python train.py --d_mlp=1792 --init_std_up=0.0153 --lr_mult_up=1.02 --beta1=0.95 --beta2=0.99 --seq_len=1024
Each number is 500 + 50 x the weight over its row's rms, rounded and kept within 0 to 999. Layers, rows and columns count from 0. Numbers have three digits each. The size before them is the row's rms in percent of the matrix's.

# layer 4 attention value, 448x448, rms 0.13, rows 364-447, columns 112-167
094:473561544453535508456587493488589561542463483474575509468499529490481434388473438521418531460462500494542525454517505506455487469507453541579496456473453544507563529406
100:437528479500383572514534424492494567552417465467527474568542382492426400493469506472367479519520492536546471438419563459520562440454494493539519510475538540402475468508
098:551543467446434408509441534459450526429458466492505533482516561506541535548491450424494497523572475533475484549470513500592517492478485423585547460507484577539445497532
102:465494611508448556508539519481513477518481482475498463550464487503504578503583648487563431475521530540575457516493442477472575498403443497389597514559541640572442440516
094:440422523501596478540488519538518561496551521459405498463517515427530556444432637574502486491527520530501507506462430506524484491502489486521520425436514398491529523628
094:557551425442501533486502449508552436416560540477541400554574495486406552551481501479504529471521400444571509637415507462488541487491558447568417547446464485511451475420
096:534449515555441595545427541564628426509483580490540554531440489504439435491504472436427497640499416535466499457474521543473485479451458581539570545476550581481554431553
100:468464499463484543525483435455446434533565490641490533477496486502493493534598584452505511467503525522477457547506516552522513503487648490465499435432554591596491556506
105:460510547533402463544529572481460464502462504420522410525469366500431562508525541493586447473495477546492559508416633507494596524515425405508561509572507563466459505454
105:446602492527504527489452503429587500529598493547539514494531456539489565558494381456471462559598385452564472474467458560511495409439546421449612403571430544482514548420
106:510511456528476487467530521537551522535499494509514522555411443496561426427510536541448511518477550535448475564523535459431447534482509551453511454466457463565547550537
099:453466507484520411428456482487415437530532486533444567444502431398454573444502461528543454441589488507596481441515471569520505464392513513524509561526479469582502343470
099:649511496635525445458456523635542530440456484499500567522521436495562479457560447467493451476401541373489447464402474515459411545523525480543524464452493462587498561539
096:538513492492558534540460461553476543523566443455444470487494474552475495483523414545455553578618525535489438399426460482488504545496598396517507538458517513538460524570
099:522574536471497429516474489462517532483512471458456556471569495503497484418426513513574529441491459486422398463546518527495430525474464591531460539535494513579541471502
102:504589531512446544458520504511452581480474453559491479527588471410521501523415455432481471501547512547476502464499455509472472481478534512483599499459534538425563440442
098:486472476675411652502539481544457511464547508505501550463555591459527434566534466431484485441512524493444628544502540415535490466554469548482536451479455488536457479498
097:491537496550413422527389471484480550534506551567453525537487392526477510540530543495482489477576451538494463478500407514470562409520447486423510505421451493452503440465
106:579503575469532538481437439513489518537473568376583513473472455445496453481427409515474506374540479598478476412506570481500453425541439437550537502509536480502536474457
104:490567514532544580447520494511510522534450450509442473470521578463568526439578494510545437555484564443506466551504545447448522544400617485519476519446416439479580466467
094:569453498506461496486524519548476471593518550450525516551397526454472405498542558532510515467492489384510573384513546494486550418503368460475416515467490443510531526419
096:500478514457424537548451598458487532464527501492521499492589513470460512487513458518417481517482519454468504512520491452453477538518392528543449631501524512518541418621
100:531560530521531503540421493471522457503407419507455498572405515579498455575557428516557620585489548627565541545536468480452507528507488551498560526429464446483488490510
093:543453524475553442480526491507495527437535554509482538498518556489491579479564613504465454490513529479519530503560520492568543488450492498511511472548507500404426438480
091:534597454459460456569553600517512506478509523487460465425449422595482526488490555522469514538453450531507524543591529433449483499471441465560521518523489546501486487454
093:482524493491508529417509514526501532501502507552561545498583482491485515523480455589424446504524481513535544505459461460565426556429591487488527520495408464439528463418
090:485501512545568441448609476477509489476557427489569430519428521485490501485545411505443492583548458454421519547365504499498579430493523543419490497558536540449493496497
094:519419521495465414405477550418481480414466534558603525469558482536425590453509464468531592573523475441500571475586528482486468546472527432516537444588450587519501462561
106:564426481483464364455430495597499443601593620492447502467500468571533525504475523473531522363504441564441518501428532527526435513573540578555526549526521506557427569467
087:577532475618582574485474520438538528493431580483517475510587480517510511525494621523411486527565468488466532524560431455464464610474340578440447488443455495451458573583
098:583574443629591495496383452442422454511495471504489534487369494529543480475546540532504465512480435461583374475414521563533490490448395492514480499505496511509516464443
100:568502439516505509434452527517540487499508564525492543563646570462510464519522526522533561446528469493531501554527439472483443496481404555537442430451494516406430586501
091:520546451505520451498481441560555546529548495518491481506461498540417561396462515541498593549508490469518600471570442549488476415505517514510455504538570606433531505454
099:522597504549448562538501513478471470516488374449571480487617599563505561506459536492495521573459375525453516499477492504541460482519459429511499497518536552447426515549
100:447462545504450435510362473480503535577488497446554464408466581532495563468505496446518543536447508491487511561395520429554454481468457551552505586627470492459506518584
102:494523474509488483480488486517465504496587469555472489486603423486528579546451540478424520440535580442569510547477534531552485510543597470426470517590537495551548566474
092:501493501516501534526529582506516499502545576452455548612530494478444510472520630526525561429479491495510516535571467571535529371472578511554389489576556516524519443378
098:474401506519433435452470532517490457406532427466572530510547439536483582499480533506482500551566557419504526559486487495533488575499561465583570575469562523559504432485
091:563558564492534534492487473433487545470404424511539479522482548565515494448546539517549521482397524448477491546434548480451510521525510585519449555520516412517456450449
091:529514607559470554457476517485455523500526522506444403512416543463511523589501524554414495558549499455483571514526522465551503493509534540478549436500468550481485423615
099:539516503528427494506492499547437519546497478512542442478443524524611478549509455439522468446530582419382499523479453542478536489524438422473533499467448500458480465407
095:486513519521482535513411557536457433491514551438509547418413448455481593485476416554493525564502523470485458513452536439513484505487481538559496470471488490560590492516
103:401517436526375485553550460560463500517544507466459476467503460425525495477546437453510487532519502501633501457486438473474452520505543460539526502549490510434514478574
088:456495494469480574557516492497507517438564416439554502470419541528463518609460492515518601481465481526486446542319487463508489568429413501507475445555488495491522411499
097:519442524502463434541386472475523531484472539539547491482482522438523432463525523450430453540504467627454529527561463518477491561503573460447429479509522409586482464557
096:501613530378523461473453385474493430462533512561531500442363480531525461480470517523527527483536445526567471522463499492545474574519509537424466544462501543500457542418
104:473472493497492382484474551522579505472461482524516477443592509463456502450497510597526483503553506425377473560470510446467518465529367499459508431521518465474470457520
104:534558480483490537516558444446450551436420433490506479535413610473528415402541433529447530509496457566544556527420551475477397527459462501580491458474458451462570469503
099:534500488512494497509535440455554541474479483527494399499387562529519486493493362511501468527583474480460512532409486560521522503463394499475447459478583446468486411553
092:427496435477474538530411462482520506466467513463522501486519555644444540433534622551506484607531473501469540574512461478513477538493414504437467421493482443353496529510
095:520478438559514573607563523447542583531488561563508443478453439549480461540571524533492557495418556522424515542478566463494520430527549560527524541441423525523516500487
096:494374459522512574450554470495441527465524549543484499458567565468606521530519572505467547448464586446486508509530446487472476396517585479556465516497532499463502466490
100:511442417524482486547442560474541443548552491482558544552556430436433441519449529533511531488433384546507452544432528474564545472442488554529515526475470425563533517505
089:502608474439531510399456486513551562499462510524535507490522487444443506466393522483472592519501496444485491494533456465510416527509472401577621497541492552530489445559
094:567583448513525537460500566511439507571437532418549505497601518472505598546506437563525482614427572526501475560526486501493485506537445520562441476537452473427521406466
087:486471431504481502479519587430526505504579599478565472526436537444450428577524400560481501585534484483492534541534480492499545442486493553514559467499546526420534429503
099:552516505455464617505390523539560413521513523463529494482473518461512470486417518468467479437405523606536498505581449448533502612497373465468618551569556423484526499496
093:482458574524474531477464512488456571462539559540452466528559481450402559619572455509565529546479470563446477508511507506512512435511461517467515513532443602457460527549
108:568460527539565506471440473414477505514466435567517543537417533556465455443443460496480457552413579483501494472529527483523588532463413567566452510560553513457509560618
095:527593494491461406468511557529452449502534559424477495500618619524451521431496439586478472470513487535468457535551520520518530473439496500491488386459476515539509508489
101:513571527454555583472480479428451504456520434494466576480492583524499567566451372485460502514571597523508465569421522481461460506505626434461592567507476455551531431473
101:523546594475583369403489460580435502560557420494449535408479580530468435476484458519468467448548521555448505456520596472486446499469477494486541454516549538463554596464
097:551545535447428521468449468558564509578436521564506462515515471575452533512555539535487513452462530444469438480457513536515484468505456530537429620578575490495461461518
096:549510504531527535496489487416450546477445433403498546584500445495405460595465580465448544494545527581534466487546511527536528458525542486535557463525541586499534542565
094:422479487467467552455502512560478463440553485517413386511525435427508466441560488450502562477695502445405546476489556508454457459477475527383541557547479571506507478381
096:451477505508520432412462477527450546560453451542432543459484527572484492566481481500469521447470572519526485471435437504456547428533570560597473552490499398459452544438
107:512493577447485419519537486438493499459483495464580548493451518451442538535495490462402495517521515498576557501480495475552464467521518471435492583483478509539474369536
100:458553409501450461445464505470556493507491583444541475494460430507490510450462437453500524515488528542508528472441487498536551524532526543568462488479514469535516467543
099:574519444511538480470512516496416534506519531407572472408552536464507547438429609461451563579498452525513529456546520500500492538413427586604512501399502514433543384543
100:499393528442408527439503495425415444477515475514458518491555459515494451526541492472475510511461539531541494499525511603584514398452538404495545496543540419437544528502
096:423492519400443451479522515545560456612540436440567567489600466551501488486520362495456490592534439480563530490542467522433533519561590511468524530548478558448492591561
095:512519499558480509444481433514549479538521590563471508443470382512490404517511425581501416478577531450499571505507494435541435512489514471468563556490507527431517413524
095:502471472554573507475464507488493505445455404502527479495495464434500532491496438462552533494425594544404504520554532506471511455483495496525530517439475417483469490436
097:471613532425497434508521427467465506455447473499529518468394549519563449505544460518497502596495571501479587456528466485463510483489507497352641428515480512470447459562
091:567479438500542647580473517482454473502514553483557549521547428539522492428537548527571557471448476412497565409500484511481492403465525460511526431426553518410434505491
090:512472571345611496519483533506473530540448471479507443431580475533522538480432523448526519421512552439473477553458428551511544518555639573545461534488408532492526512550
094:508557490579413433481504453472484552474433472548502545490441543529472520485592393520417484624472501573484490500522453522459533531501493470410518439418590412442449530477
104:467546555450550521578513476483515528515432496582457559531485473568488622542444466552473442452465468412512473460529420525538471469456601515552560396479494459421487464428
100:453391477578562472525546482496523450443525480500457542531432499511546409551468505469606513483501553565440582486493555503474456586541497539453491515478496586568533578513
096:480495510580488503520527506445456505551469516529548456496428513571546446518509578458441536501504480574539461405351516555480457498450420453505522470543486523606488404574
096:546525450511570479438540520409461499523506415490523500495445511416511526520452583468449492483523558474462522512533492455550516499531566383499422468494471490520526507495
095:521540543456455531496512470546554481502592642531501510493456457451489584475529601546575525529494453563518524507457532484498570470619500541501542551459501508582438507510
102:460573535500555490547438455483391545533445419462420490542553524534570543440541501454458476584495558453441505460532506419513407471487455439515546511570514585521472540516
096:434459457599549536493405565556455468454459522520522571537469507517475493479490465516599437515427524464496486489476493446503514539526459527503516497414418428479466454514